{"n_layer": 8, "d_model": 384, "n_head": 6, "n_kv_head": 6, "head_dim": 64, "d_mlp": 1280, "vocab_size": 16384, "activation": "geglu", "norm": "rmsnorm", "norm_place": "peri", "norm_eps": 1e-05, "positions": "rope", "rope_base": 10000.0, "rope_fraction": 1.0, "qk_norm": false, "attn_scale": 0.125, "bias": "none", "tie_embeddings": true, "parallel_block": false, "extras": ["capped logits"], "init": "trunc", "init_std_qkv": 0.0269, "init_std_o": 0.00672, "init_std_up": 0.0269, "init_std_down": 0.00368, "optimizer": "muon_variant", "lr": 0.00817, "lr_mult_qkv": 0.7, "beta1": 0.9, "lr_head": 0.00692, "grad_clip": 1.0, "warmup_steps": 200, "schedule": "cos", "final_lr_fraction": 0.1, "batch_tokens": 65536, "seq_len": 256, "doc_mask": true, "train_tokens": 413400000, "steps": 6308, "dataset": "wikipedia_en"}
Each number is 500 + 25 x the weight over its row's rms, rounded and kept within 0 to 999. Layers, rows and columns count from 0. Numbers have three digits each. The size before them is the row's rms in percent of the matrix's.

# gate: layer 4 MLP gate, 1280x384, rms 0.0799, rows 1035-1101, columns 192-255
# up: layer 4 MLP up, 1280x384, rms 0.0845, rows 1035-1101, columns 192-255
# down: layer 4 MLP down (transposed), 1280x384, rms 0.042, rows 1035-1100, columns 192-255
gate1035 095:492486526521451500516499506518525481522511496495484505554504477513484462478474548458496509534492460567517523519492527534517459485480502481479452476509480514527526546553544545495491526513509467
up1035 150:538489455504524513460503500485476513508516514493487475456495496492530518517495453544548479483510537440481481502506465463541492472526487481491553510503506502503457520506459488510506473503497513
down1035 106:499491488491547509505492529502513510502512496510490527482494514512523528495500487493529456500467525496487454492507426450484501508500486514467557524472494513499474514497478485507485474484480526
gate1036 102:493496500531477488465475524446479560500494461531478469528486518508489511482498497519460479521478491521494479451525485495508545492472499510453464542500563515521493509528515475517466512480509523
up1036 099:522485500469497472446490542480509519498504548487500493552497497479475492469505477516505534512542449460482492552479522466561509501532479474549484500508496503505461495488527538515511494462493471
down1036 102:497508483519542534487506512519488496487459507478486482478487500539500495524525545486487485518513487514496506466488499531461458438480512529521470491518490528520532491552518454495518505462464509
gate1037 107:500516492498539515496508481472503523463486491506496507518508532545478501518501495494493509479528495501473487487513478507480493464468524469447483501506510464526485459483475476492540524504504520
up1037 100:521497479532529491509493498443524494487538517525478499488480559504541494533499449514467471538507487475516460469484517529536480484506469498472457493498489512477516463478481529466501467539464544
down1037 103:532527484506486526479522495487451493539468475495483476496520487527506488470482503445495486505466496516500526502479454445494502480496489512510516539486540492446470510504527473469480530505533472
gate1038 104:470521515486511511537479539501509506482508508517484505464506521477511533446534473528545483536490449467518541522474511514507505527545521511543479510566542535492490501501497476506509533463475523
up1038 094:504509502475465502521481551491537527497506511537468501473525509563481461505537473479524489470492491481506493504474504538549500517542424498533438493507505560533458520505495518521515502495509520
down1038 101:459490511492515495470474493555480490506499487493446491536522533485461483452485499484502497516479525520482494488506490489481547472508531532472551504458475459484481479481517496500496500499533548
gate1039 099:488495491506454505459519523481520531514483504508518442509526492489489491572502509513536525496473518531531476525522489495510495493538518531527500488473500533475507542543512478489512511480500473
up1039 094:480511507506522539517513494483497494489485469475459521429520502559479517517482515440499503515465531503435486505518500469508495495527544519541493503544538496522481483473508463477494506486496464
down1039 096:515515506490512463454454533490486455487521517514497553487488473495520477447495504504462478459474441455516488518482495477523546485459476509473495539491475463510474507492515527478459497491480507
gate1040 102:483501540495524499517504539509510526497519479534530499504547478526519465495483513500552498489513495517497492480479499522503540494478506476517527497527516545487554513516475452531546522507523513
up1040 105:504509504474520509481477473478503516515490495469455492498506457487468501473497484511513459515525483485463521464514495499515466493482524511474480512473493458528505473482510496517522474507507516
down1040 101:479474533486511487490509532503534528478457503514458538482432487514524472509488520473499507521510484427482516475497548442544502481484519525474556470484494548499501478502483490528470504519524553
gate1041 105:544532466540472532488516481514505500511533437480499491496491482456484527500470487490513531518533520524484512525502514478476492521509506489495493485470530530519468493500528536509496480459525486
up1041 102:500474490473524545491510497491483509466498482519477482503454457475551517500512486508555489492494465498484490485478488480515523524504576533520514460492481482486535498471485487542518470505521485
down1041 109:476502509554567532456518506503516463549487476543486513463495481459484516504488507514472436500504482493501537494519512514535522458496469503492472484476465522513499514440441541527515476512550507
gate1042 101:507533512490502479481487487546486533513530471502520513530536506481512463526479463479530486500481485530450525460441543520537531514445519474524500489489523515453512458480485572512484485481507521
up1042 099:496487493497478484496500485493498542429495490490510472485471459502487525513472459522500514456512508509510467502510510498465485511548511552504496528487449508542484520550526480474476533498528507
down1042 102:531526487469489478523495487559480538502507509481456493514470487484522480532500490487519527526470519497500532460469529525504544517498489513520495467497551459493512504527516494497505534484516559
gate1043 103:530490536480510490525516491455476499504514529507511439513489511513486515504493495487513526503507498513532485508484516518478516494508495461514519493530543490531551506512464505506536547516503473
up1043 099:513516477530478514506480500523483509460501515519491495495478484490507546488463496485476498484529516500485499494483523517530521483469482478474468508559504460473459491500496530551465499498513501
down1043 098:502491489518470509521519463436494535493520510487526513539514555562502497540552508514568465523523503488469487505482512516494489517517509501469485503447467511487501484486493469537523506496526507
gate1044 108:486492505521492484504494490474527495526474519495457496476486512494485527499485531491423451518539483494505513518518469488473529544541443535496504484505477487496497512464534499537462475438511522
up1044 099:474515540517549512486450513471497522501501497500496511510488527531455530553496476503423465521499465528488499512499512495510484511489470500482450511488452511444536504521486484532466517445486490
down1044 100:530521465462524516563530495541485499469513515498527484522491519511520487483536501464554528469496514482522510489551508484495469476549490478499491510495522533512478489538496493532532512559483505
gate1045 096:500476522479446525449486499479520455491479466544482507468499502474506490471475552503519490504497472463479484534522503507511488483500490497488473498537546502503511470485464501533524501490493498
up1045 095:492515503458497519465474489505475481501524538470496548504541527480526506498553537529484488479496500528498499515506484505516512522463504514482484560506471502512431508526502478483473489531509519
down1045 094:482508515505490487460484541493519506514452493485455462485440525492499533475491483442480532504526490460492495464540508501501499441504487529481505552517526485486538531519481483554574470510487490
gate1046 100:549481512509515536529484506510516466510501513483539488494477451505466573536554532478489440479504491497459485495483512521480486513541474490531516520479503519493499530491526469478474491512526540
up1046 104:503521541518508500485455450507442492506502476461497458507512461506489473487493466503435453508513498483491495539476495510493476559520513506473528510507488521521494489476497495563526486518508505
down1046 102:520515482482522465466474491450505502506483517501475482520452522479519485521489471539539509490514541518465484445495481489482514512524512542499522550516528486506485476525489497459488517447507488
gate1047 099:484497544429495515469549513484549519512471478498501463538493475484517478527501545515482450492462530543457519474510482494527500474514485499582490502480459539520491510483499483460505541528487486
up1047 099:476520523479486514547516440508493497448515528507498519527511499475502481491499538500478517470473488518499478483508524487459475486513494495492504506515536448463525490468528507500513467485564489
down1047 097:497516518520500506510474530501493547527456474468504497488492504488456497484521481576506474494533475484541481494519487497538469549447528506476480488488530546528521481524464506528504538468434485
gate1048 100:472495477480510469490487487470496462520514471525490445508525504476488513482530465509484539501479511530510501502515529510498509492516511453559515489465505552426528503513525558508481501542482475
up1048 097:518518501507498514549481525516552517525491504525499483480496527459470527477530540511508521500501525496502495487503498501506487516519511481550495507519550518478533484471492525470534489492469495
down1048 099:495452511567455537496504521495533501515522486487508501524513492460531476533449510494499479529472504534459497563501509483479538536503486511441522477481475528531493489476532498499475476485562515
gate1049 097:513454514521492462505474460503473512496486511496508516475551520481550493458546515501484501531471556475485460511514491497512558474526543484506410497497484499500483527526500514531497470510495506
up1049 107:483531483527525411454568468484493537477556502508459498479539522481493511505536499490474499503465504512472552553511516500521507541512454457515487481512515485516507502519479481487475462487456512
down1049 103:476535476505509484516480532541522519518491530463512457561495512499483510497547474472470482489489488463517468505470501537483521508514533509500512487546488502503573493515519507500534512466482525
gate1050 099:503510501519501490490527498522538483526481484519483513459469500506490493522501481510507470498533500494511557498478522540433465557493503548513472509493512494488483505549512502529496532447465515
up1050 099:489502556531512462514534528514505530467503539524532473484520500506520487493448507468501538481495551501496532485497524498509500466463496479480465519499530471478505503463532490478534510544534470
down1050 095:527552500488498483501475484463502478548470523527462539499494479509523504533524509537469461529537476509481513513488514450474526505493516507491542523461512516494524528524519515498508473483507484
gate1051 095:511503509525466491472543466501508464518535495501490518525509531450510535516487486547517486516554482513516502455517570554520516557505507478529519511512524456490504480481461553513512473484445521
up1051 105:489510523498532499476477500460491490480489529527493549514521518505512507506525491514550531510485466531503510560464538550511517493455485463441525512483502453491517483484472540487473480506465531
down1051 106:490489494484540519463471492538516493462478506494484509495516453500509497485470539498472513462499493504483518542446478507483546466484523489459508536500503489493493490485496524477450484517517585
gate1052 092:517506505520484531557495493452524531538532511486506495523488553511542502498487511526517457534520497520517500518504483486538489500497471528499459477484472531516517494498499521523487515486501465
up1052 114:512520501460495472484503492500474479477493424481490505483503480541505490463440491536462533519510546471516495440512449492509530530492563486493538506515518454480449513505524505473527487478522491
down1052 096:506472479463466493491494505479521511514517455478491488501481527512486516462460474511505504543509523520527501494503453476520475500491500499515525491544472517499496489478506493503550493485496490
gate1053 103:491453506497513485453512557489517471554512468542484478475521484470513476519502523528522474477514525503460449487527489487531534484494477514516519504462496482491453480537517482526489463520508503
up1053 104:480510526553496484474456467535547504506510483522495524497499469528507520518541488505494517480544521483484507528544518509463474518473532511510484504502500504513536540532497501517483470544479549
down1053 105:479464497483523492515458485522513485496462493445494508563488486513486490490484482501518471484494515485479543514529527428525506517469516518526504491535543512454536551483530525495496487505476552
gate1054 095:472490470509431522522445538543539484505493451507513510512483515493500471502481488509484557512464473489521491513481471551519497520463519483485531487554521523506537563486536452522481464476512484
up1054 093:499491527477513520477522499484462523488461506533513493456499478484510488489537502505446509483540532492495509491470529511494475485531499514500499528488477544495497504482470525513557523499534499
down1054 100:486498519518474502544488522517497482486466494502529534502496502453531477505486458481496512505476460535517532496478519554505489508454481491485522498535512534495511518484509484544466481504508490
gate1055 102:510491514552508517477518494510503504507474529532518475539477501493535477506461488504469486476508516512499510462504483480523539496517482476502488486501553523542492491497511503523507475522511454
up1055 101:476464502483465522539471503470535491523513483487530508480477482552512566437515468506531495503522487457547499499476542483489503524450531519472542528528509509475533498483540520524521512504466485
down1055 101:466514481504491532518491522473471505483463526490477462536485489534540498540456480499491489537473495501524478532546450509506519515518455503507474500529520455508456511436517489498506526507494498
gate1056 099:532481499484501493456513469539567498531493526550469468532508521465480476493503511509472482483484496533543514527501510522489444508494538503493499478511510500480548522528502547452480486520557475
up1056 096:503447516502535468479450523510515480488502517467492535487520511474500512500454495502483477515564484507496513552516500451516526491532497457473496514532495477491510533525526481480447492477479524
down1056 093:527517463477448461502506560517434532522487468508497510514515512521484469469481514445520502498484519542527499462493551544528457489506515488519534537453473465524481512500460515445512505488494448
gate1057 096:514506497550477502496540469513481528458512486457508497500503504503468506517556460490469481486506499510497483506486507510473515518531500499476532506504503497477540472472496521506480518484515466
up1057 093:507467499500505490481491502483466479458464493537509507542559502501473517521537455526473469490465463505495476534508484487495580443521479502528506490500540489468492493480480526472494497483484469
down1057 094:501540517464492500523530489506482498517489493509470470499499516523522522492514522515510498487503522481523515505460500507493469528510492522490511484499477499529516483500504474526488514528506527
gate1058 094:473466499488475469503525489490529472521496535483515460525511499481518516501507499513518465496475501536545482499485509457519518496502516463550505522476471500511473472507499537498489509502484549
up1058 097:528513476478436507491511502485476476519504477485468487554459506494494470518525486525491524523540530462500528492517443548482491507508545487471515473459496508516557507503501492513510483551512475
down1058 095:423545486512538549496510504477499525536453513465516480430502497486489521477468509484480475438455490539499492480475523479501498484518491510544464495554546470482468482464512525503509455483497540
gate1059 099:477462530473526509497514489498533503528547537500471443462501511540500487483526487491508546514489505484483505533542458506473506492524488523466535550484521501468478498493519498517516537506538463
up1059 098:521504492511463426513462481491497520451457512477474537490505486481475479526520515502452440485512493467535486503531468483470507508464501484482495482566527501512536517498558561506490432473524504
down1059 100:526548525508505519487485498527485491523508488492532437499558497515519486515502519522483523497508470532472493509490504506494542511513487516475495508468521485465467483519522469517460504515487476
gate1060 104:486522476476490497471522489464467481488552519473494497494467487536479520504518509549504525515459500473498492417525487460483510470479536528509519482527481523512491504557487495457505526544538481
up1060 095:514455502491522491528497507493475482563487499502451521490521491507536530543513508507491513484513499504500446511481530476459503506527470477475500555493526464479508511488541540520521485511471513
down1060 099:468508437506494516505516451497485476463523496483524506535500531485510510496507562477526491529496496528498525507475518487475524509469533479509489442486488470513501505548485492442542502481452484
gate1061 096:521481513509504484495566510481503520491498502504479510492500460463466544502474459516485489479504459481460588483477476519516488496479456504482538513517502503486456491513506485477495488513486529
up1061 090:494508497541475531467511498531510484513496505459483484537521487508480505524519471499504549529520526499475453524497477483522460528521489492535457491522518481506505532501466500525497527503514484
down1061 097:498493468505475520496516507486457492483496500486499490458468521481502462524493498515491459512479461504499558497505541529526527470514504523503504540481474515473505457500514483476484483516483533
gate1062 102:490471474500521555494474494544498502536506458476500523498496539508509528493494514484472459497515526521506535479492499448494499498502494471473481513499504509512484519510480508528504502568517518
up1062 099:502447470491507472458520477535505518545524523485476511454518522529482503513521517453470480509482504511494544493487519489495433448479493472472493486504526490469517522495486548534532519506476507
down1062 099:491524467535507498506509481489499445502485495474510511512478464514478487493463421505499520514500480485499456550518495463456504563518518534539520487491486502540531490479511452454513488454515511
gate1063 102:473526495491459499468490514484482515505495553501509528534529523495521474505479498479507503516500478462468488516494509518499507521491509512482441481553526529477540498494509528489518485509497461
up1063 095:509459494462564497505532509482486459522474473508455504499483504517497519497488457524498496508480521506562490509428470504502485474509488492482508476468508500501462498503471504525500525501509502
down1063 096:463504512500414540482485496497466546512454513505564511484530554506483498493474503487525502486500476514463484484518548530449498524529496515517515492500520547505541524496508471515491478515516476
gate1064 102:501496488512562460494500486497496510521517501463495507473506484485508495509472507459464500492484498532502529462522530520467517511505534498522481493523537508528476495527543519478531505542531480
up1064 102:533530513488538484490466508487495493487499507466502535490574480552497475514525475488485488491477470502493523433521478466499475488457537470507517520468501477482496522539502430528550503458516494
down1064 098:494524479454464536517489515549457498520498480520450520545517459469462510525525447495508494530511502510464470577484478508454518476470466519488527548494488517474537577513499514525488498478509504
gate1065 095:515511453509470501533472535496518475509461457470501510474537511476536532529517531544460484479484486496457490457517528512538523521490466495491468477516443507515483521476540533479489497532508530
up1065 097:479498489552504464499472465501487519527508472517527498467499477486455468495520522547491487493506469507483485524481495541478486537517438443509500511432511488520475516444455513460511538482516491
down1065 093:490480503546469531508528537439460474487478490485471450493474447521519529524519543494501501525491537485514459502523483516596491508472513540493508502482478532509539496522521496550495488530490494
gate1066 101:513505506577462515508523540501551522479514491502492521543504524491481523536521454492559495537486487471511479507516431488523509534525450497489484526520509469509483516506490486486475507500465492
up1066 102:492539496501493525539450475504516472547532511514513514546473506518521503494502486452528538462457504557523471493506441526497478490496454494486516522521498517496495455527483472470435514515504514
down1066 104:487538531504533478503539503488500504547480520484491563519548476514528521540534474525475484478489527520479516477520491505534549518535488501503515498517502494475517482483497516485544500497492470
gate1067 102:485450489522523528473483511456476492452517547483504553551490492481482462455476517504441511477520551456536521506541522523527553493484487507519485505524493542512486515523480538491442468536470472
up1067 106:475521514488517502496529519534512505475475495530558534495525540533512521471504476517498451514475491504487442475487495485521488495484466476517509475452510480517510519533511469485498490462493475
down1067 104:461513481483461494542518499519506469480479512487458520493484525519528517467469500466460485493511539457456536498492495512493504523510533516501530493552501555487531552510482500484465519463493489
gate1068 098:491487481480505502516507494482517504491495499482496477509515515485526523498495490536475467546449483501534482501483482457470494523480550471520516490503475499472496486534515491514502494475532527
up1068 097:485515493518523488511487494512514528484460484519501463484487513513495482505505555519510511519484542538550505488510470484453492459522517479530497481489515485521506512523520481552493482518504521
down1068 101:510516496530511525466430479509504520505510471507505508474465527484515489492545497460463481533558515467472495530479519523489479495536468487506516505489506489524501540429491479480518521504475534
gate1069 097:469514510514463468481533475504510472510439450514512525458522529535497509462527458543529441507490463501487471527549503456477497519470497483490485497522511528511488516522510439518546470494527496
up1069 101:502505458498478517508497477525493460544476551480468512529537514484535514482508493438519484520464510524521497520488474538483506569475536532477479516443476466512543465497486494474529522512501517
down1069 102:491509535503489520514514509510518483507462486480536497460520508510477477510520493535469459479555487480525494526497529475461515474493497497493513486520500535496475541450509504551515453467494473
gate1070 101:496496464503454471532516560496476490504480483483492468451530501497516482497476517465509456519488501487519507504462503512461496508524497453526512511476501492518477430531505476479544500438517505
up1070 102:516487503480527510457505482546483503501483467485518487457468536521524549559432462513474489492528465531513523464453463569493485519522472572511523523526516506498474533518490519498477525496456502
down1070 101:498501531477518519487521491474545504481545495502462528511536502490468471485485572479513483500490497507468534542484515468507511531526471487475478522465513480487496516553473461477523518545462527
gate1071 090:487517545444501518488463507539481541469471519499534517510521486528490521473503504487515501514478492533466540504480504502480509481495489479509458488502463525489518501484438503495469510481546534
up1071 093:537489526476545518473535516493524495519490511471552547462472506487486506468531535490533494442543498474486516493539478500516462486522484469501504463489488486455538505454514499504490454521494505
down1071 092:488477490514477495509483503503516485522533466533471465522532498473493511535477485525492469513493514501513461548471508500514510498485547506492529506488491467515500516533528486473469525453490488
gate1072 104:481491518524476502509429478526493513525516558507475512513509529500473516491529506513469492525552459446490461476534495496486491488511457428495535475485534473546540519491506541503495489473488501
up1072 104:518505516504509502492484465457446531494477497470514482463512509513515494497521479455470483498480497576495519542539500542462487502497513482505508487505508480486506533479483501514563483494528511
down1072 100:490470466499530501494540527492499505512547454525528530470479464499494479507497509523485471494499488461465539545491466533515493485493489508503518487505496496508554508478439507490470499503428468
gate1073 098:502473478475524471488441510527516534518506518534475493541524498463538506502508556535519532519455516547486503536511487485484517516485503530480548504518474440529496491515529550493483479544548545
up1073 094:488507454511549477502479539535484515529505504502450482553512550490551490447506502519504514475519531503527505482520485462503517525492567514518529475524508495534530464531481463425507517493505508
down1073 097:515510522532465522485483473487478496494493446486533500473497523487487516543535459496518463530485472483505490537488515516518507481507447495514509533504462505480482517493528512544540496515462509
gate1074 100:488463531504528506539497532466525486512493456510548520511450459510516529529509483500541492494495511477514543509484535503411535464490468485483510487527470471530490492482446532530474497481500476
up1074 102:560505488503502502519466506459545521489548537491488504506471501463503490452545520501480510551461501527512511523529508488490531517453479523480486489503464482491513490526503508526494490501502483
down1074 102:459455523504508518473521518516498504468512493489544505473534530541487499513507502519530485508482506463511520470493523472494502502513562518537521488520514472497463529492483466531482484567514524
gate1075 099:535498502506454504472507477487499475486495515477531475511556466497510508514432486478516482497482510515437506484513546533503524518490520450549481535494494558513524469502510517504536528502508490
up1075 100:512535473450480494529500486496485542524517491493565531532486496469494534521493494461477493518505490509498525446484508492512522509525509525529519483497496488520524513442492499529522513455492491
down1075 099:511526497551496517504550478515501483492503514500457496496485501509521509511548508559478514494498499518476462526537459519480540529487465501490513506488459553498496484546479481508444495512506499
gate1076 100:515514527547479521511553479481477498518488497498519544502515497496508517514456484490457472520468501492475536475486522504479470476499490498524451482471499479488485472457558544502474499442473478
up1076 099:535501480494474488514489548502531489526510521510500544477490499536490504442540484533508495524476462484529491508483526473500515519468470500481502489493496485508511447499498482505462515463506442
down1076 096:470485469522512519478490496474521493525494500488516495483502513488479499516481519527519523495460538516456539485535519509494491508477547533508504500502490500515526530471530580495539496498530532
gate1077 099:510491483546569538531530472457518461486497555555494424509514528502540504515509536477495449531526502503530530546482547513501492509476490509506485495512473496503506498476508522471534530494533524
up1077 101:497495531514514488490502544529460497529524517454453507512456499533476509539520480510495552523478494512475508513502460532510519528488534524484453552534479456472480501503503511500498515481515535
down1077 096:513530473463467552536478468495509508471502477526519500532541517480455510453481538543505521488506518515492520533533519518495504480499488504538532500507484549467521519469522496487490481491504458
gate1078 099:471509498507455545502482492492465489532506503504464481505490480503544475476485480511505437525523490545504501535516496496514525512452469476507521489501497435465464524521523502482474503495477466
up1078 109:526479489478494514482516513536471480477534511543522470476439506456513544489539511530473492519504503527462514505530483505473498462488498497477520529479497517488465504465555494498505560505478557
down1078 103:498514484499504514488463476489495494494497496506514489471452507472490517516508533473487534446454534507448536494503500508487464509526501491515502528510496516511536455499473540486484495508492516
gate1079 100:481467487491525498543509518501505524510540570471501479514462509494476479500491519526527485510526546486509467505534514492500508484533544487484493548497526528472476512501496514511493525487511494
up1079 107:438513475493531483524503534486486545493474528493499470497480552463490532503469447525495515531480504484505492494492544524518543439472528482552454481496497530541480496458543490554474504479516512
down1079 107:457500487525476500509476510492483500496456503532516495518493506502502550497504489477515495492474548486481482494494515472475496502450469498499474496499503469481490526502479509480491477511537512
gate1080 099:520536474480515497546503539476514482464468506491472467503541497502508506498480478520489495522499538495495477530543467514494574514534531519522498509502485487486490537545521514483506490447498539
up1080 096:463481509543489516497523509552495507513435501475535500517499500510497496485494487531500515502513513468520485519521482507463478488491519482453517465488515537510482520506462496517486482502552456
down1080 101:519474471481473521537475473501475500475534501522469487484514501503529484505487464459452484524448494497495520525514511544517538510514501530563494542502474460516487492489512516493488484479482560
gate1081 103:513465515495500521513526460511487469496474528508501504529488513516494519515500498513507493514507527468497495509420500485524480495518478531540501513479466453497489486459467519494537468436474528
up1081 106:472539510485450497462482494490491523524491517480512512505549483550510500498486498525457525506509527528482526518477505473539524552544513472487564478541522512467529479510521516498514530540520504
down1081 100:519518495522511514494524465492490489497523495484456524473495502526508466488536486513498457501489485468522493488493525507536545452511480504472525521476488463511547469499479499532502490532484438
gate1082 098:519456492493457491442510537522543483530503542539538511499517473491474487476494503524443516449477478518494555423489520506460535474493515494484468521542476476494519480481507515492492552498535503
up1082 096:487487510519494498527492514495457511489466450520459511463536545482462516485454495514505477492473463503483531499477489480466499473460533520499524562509511476575494492463502502500485541525527463
down1082 096:483502484454550493509517522507486483506529502486504489530500493504513481522500531535473495504502516512471499514488466469535497502525496492515479479459482524526513490527483458498533500502504513
gate1083 101:437500463487528508486468496539515469510509498532489477480493546468511482469512498517511525500550505488512509484456502449505501485490458495507532500488485517497477530505473483483488481547494473
up1083 098:492491519482510551527552514473476461516525527558503499472512511472553494512510522492545472483509469510503484465478436476495465460487532492496523521478536490477481525490480513454484517494512495
down1083 103:449509489517485473525474491535492491474460475485483482463494515506469520513459498508501483509483507485501512505475489524496501512500491485508515531525504513549519528562531484509547519511495520
gate1084 100:513504454539486454515499524496501517507487481488546471475515476481490514498529516484469484551441482518506508519457531478495489448491495525542511462546520522519488494503496510489517494500503546
up1084 097:464518451514500511507504505483506494480475480481491508496550517459537484486517518469444468475501507487513541473488545446502542482463526472516489530569516540519448549478450493499461487495498520
down1084 098:507482573500526505518491470511493513493500474520451506536480536526452524531510515530528473458516522477521488528487474556535524530476527505459484512486479505514484469499565466513456512531463450
gate1085 099:494525493492459524492483511495516507441453506471510509480532529513550510486532469465508511490505496521483513534530480515488470503507469498544511481512486514496432509462465464515516503530514516
up1085 100:482458506482488492519473521488504516461480491514472514466504502526469506478494520516490495527461522476491482497501554529495493511523490542437499501501447465524481484536503530494442501527508506
down1085 098:493536493484520526473531487499522523535482555486551510509536504503530477545507486478542500493523563512529505518505462471488515472459514438552473471526511533532484544485529463487518510476474481
gate1086 096:538527476577514492479427524576471497469469539513488478500476537500514490510529537513506475470486478513527485517499495552480466504493516503478500504513497472501531520458503514487501464463515498
up1086 092:514478511469490512493529487522470529562519504469478482554488475465508480504462551543478522486505533465490514447513537495520523516536529509498484499551507497466473519501528478512474462533500494
down1086 094:453510480570474457512484510490483496469468514495497490464499554510487507525522491502475469461484450522529466493503496518472478493472500501485506486507473493544481487510462513494500506470498499
gate1087 106:521473474519492512493529554495499545463513540480495474502464478465508431499480526480478526499491532488503500493552466512493495553438517496472511511485532494478475498479514498519484492495492483
up1087 103:460507487531466516559496514500477513474453507502524497509510449450543515503510522475494514486525491492550507487521493439531495496524488509488469514536515514471509504548537542488492518546447522
down1087 102:521499523517497520469513537537478571484469532522529490502501507439522543501486497491525563523476485476456465499508515501510487536527503496512502506464498507562479476468521508523490484509540473
gate1088 102:505508477482499520540515542464514521538512534467506494476495501488514480515480536558461461494487467473480501470484538474479521494481538459500528502552484512504534533502517462485486478497517499
up1088 106:538474489505505460486513522539514537492494530516486464480533475515521493541464497497452549452492471486516480530509484531512475518518503459501520482470490525493511519540473468517505503514545486
down1088 099:503519525523536514524455445501521468487509494529485552546526489480457484465525497528536498463485498554470509454443497501528529495522500519535475469508511510483481511500512466520488515515459496
gate1089 105:462526492485498522517537518512502512459485528515460516520478497473486505539504496498526464539507466517523479490467526538507522534491520535513461536479510476507525502509522508489439499509507500
up1089 101:498526514539512469450477500487479531488511482477448483558497487519479533491481537489503562481484474530497482519485454482512455503517518526510498526468507495526502507505495509474556504446501495
down1089 101:467465487483458492525532489473556499498559507508541489516464474504502499484557536537500447513484498515516527555498537541500474531523506484505485518485509497457519539485523494484455515498529471
gate1090 098:507530508515517508550488473472500503535571564532505515493520473464505451506483481497524472507488536536484495477478514467526502478489541486500464498514448526488489486521541513500508531507494519
up1090 117:486547487519522482521471455480528483490558538558488538507495531537497518568491477490526462507471548544520482488497530445537482486510526462493476512517458502508496493523509498490457524479493493
down1090 105:487525506480505541495521431455508473508526487535464520471512513540491530510536469509497501435477463486505458525493492490510482497518496518503504507478484498500497480549499421459512529517510471
gate1091 099:459538539505505549483501490521509512505490423484490480503506495520501484551474504509542470497484483498510500466519523478511502489462479495478519501483541518520545514525476435505526546498474519
up1091 098:538520474512464539503488478514516454465492482580547470527488503500512487483505491487500537488501538514469499526494535490486477545533480490474540532505482501499508525487509514502515468537492499
down1091 095:457459538472490520489524515500532507580529530452467506458539506494517542515477518497516505506487475504488500502523471504487472500483499506524460490489503483500502500501493518489516529446559529
gate1092 092:503474519481541554467477488523508511488458490504452512516500494470454489474510533516454515486504523515479464481512497533515489470475507503513533462537526554535515475517497481489466529478493490
up1092 093:499493508512515479499535505506499488495510501506491461537516521484487509522532476506507495487527494481506452484507500508468481469537510483513460529528522498513463509497519549457508506523469506
down1092 094:507563459499497491496453485544469497456502512499466554541508483484510484518509559496503524487504481517467520517520451539496559532451483495501470495507467529496534520475480510525486545496494497
gate1093 100:457493524495480487506515462495542471493474527510530517528500538526512492492480505534474508493525546558459488502521507528499481454489512508476484470513551457493542492526489527489497517494492527
up1093 096:537495441515470455513538498482478506499509502493476504465488459489492489502513527470471500498517476498539521521536501470499539536507507512540504514452516479506494559464530511551494469564484470
down1093 095:463524519514500500474527462509508515518478540506518468513499503522484489475541529507470516483517498528490505482492469516501493538537485472507480463504556501464530485540516490498481510532497553
gate1094 102:477513558521452529524531519543503508532528508466476463543525525522482502545522515519535479545514492559448573507541473492534505502480521459512505503519479518489481516507546499477511514492480521
up1094 093:505506496470518497489533515472538535479473498516464498498491514485519481513520471444494516511497489481562514497500519494477496482506509456470489531507458489536460493487493513504489516487520520
down1094 093:445491513523461529469476497537440511519524467482500502509533495499505522478458510542528531520497515504447567493513485475557520511512484517509498529491512497499517521519468503530510484479489494
gate1095 099:519465430524509540558520514509486462507565539501514499490481473504501518501497495505479482493478503527488497515484513510511489446490491504495473512471495528489469490501544470483481476504518500
up1095 110:481477537539515482549489530481521515442473503488494504463522505493472491454531518531486522460532482484461501505513504471497503498514520519521526531457527513546503455489491486519471495512479503
down1095 111:526517465486466516467498539478484534455483499487479492495525511502492522517463556500490454501569529479512521505511428447492502558490534493500517522501519494456502501469467513497460477524505528
gate1096 101:494497501517510484447463547507542497483527544550516515475492472471456531520525462481492532555504480516493484533456515509484480480462486465509518514521460524488483497494486502499511493540518523
up1096 102:502514509484509496503516510492526528516468484468533520501499476493510465464529570493523470530500521507481538515482514512501547465475505499522553531474534529478482511474537533467464481495469491
down1096 095:504504469510528463506495507526524484521502485509479473523470509497537497492490493471495485465511522515510465513464489475513491499503508500481514490548490511459502482500512498536516525511466498
gate1097 104:492476485482487483487458462472558517486492509498471479526495506514546542514469544482536533524535488501488497469451536496495507501529473489542517489505506505491504492520494473540477513494497488
up1097 093:459496479532477523484479540497475482510508469437519533516492509495515471510519471501464471488449498514518503558475511506496497551495514498480469458539486514454488526492532518532538510479485474
down1097 103:492541570505468483528490496467523507492498469584474507501516539486536497496485562481524520509542473478511487501481505454488462492486485519535499516533502524514528492505495472500460485498524507
gate1098 105:470476475509498518518489498470518449474495503544495494551455466475483511497494536481477457508487536481503521515537484511495480462442491523548541467508500497528475506501519547506495458524472473
up1098 103:522526460502489498516497457483480456479471523500516515495511561527502498512482515476485482456494483498534503511504510499530486464467537527527507499450433465479510476511501476534450490479490474
down1098 105:506492535533497522463499495457479513494509469490508526469540502525552474543497498447531503500480514475483453496446560503461511530510498518508497521515492493526495519520463469499494483503483519
gate1099 094:486537463481526511510486495497450519519475504503488482522486484524515494483500515493500484544514484482497526528465476502447478499485517480479467522481507527465509503520480462473498486446492536
up1099 092:517495492540507462482483482506508525479506499495505468499517490569491499501464504503527507522483507470522490519538493495533486512530481523497536511461520473493524476537495497472507503522466545
down1099 092:497468506470489526522482524488493483476518475536502511503475524430506497462531511484519507493533501499500465529509522506498494499474496517533509490549463514555492482467489506527536527499534497
gate1100 106:479556529472494475520430472473477505507491455529484493521564496509543458481470524524459505538493518516491535486504507537517530487482507493523521488482488524493524502534482506473513456476496520
up1100 103:524536571515471517492501456522480490483497494506508505479512512484522501527481533485531496481476456498486503497531466530516538515546510512514498541527499542460483525533521536516497506479517495
down1100 101:498461501452513481534458524487501460489464500541477495502464476509526464530501487521493506514514468519499524474507483449498512494502519498523556479480535508484510512503483487473540516506505520
gate1101 102:522548492469504497473526504520482455509557517493498507542506499518507518554499546506488521482475448462463513494489470486527492516492542543492481526527490449513502466482497457467490502468472473
up1101 095:495535474523462501554513511521477500504473468491471502525523515529539493505514483526460498549471514522528495514479492455496526508539522506518486479500469510493446493492508489492519474521469502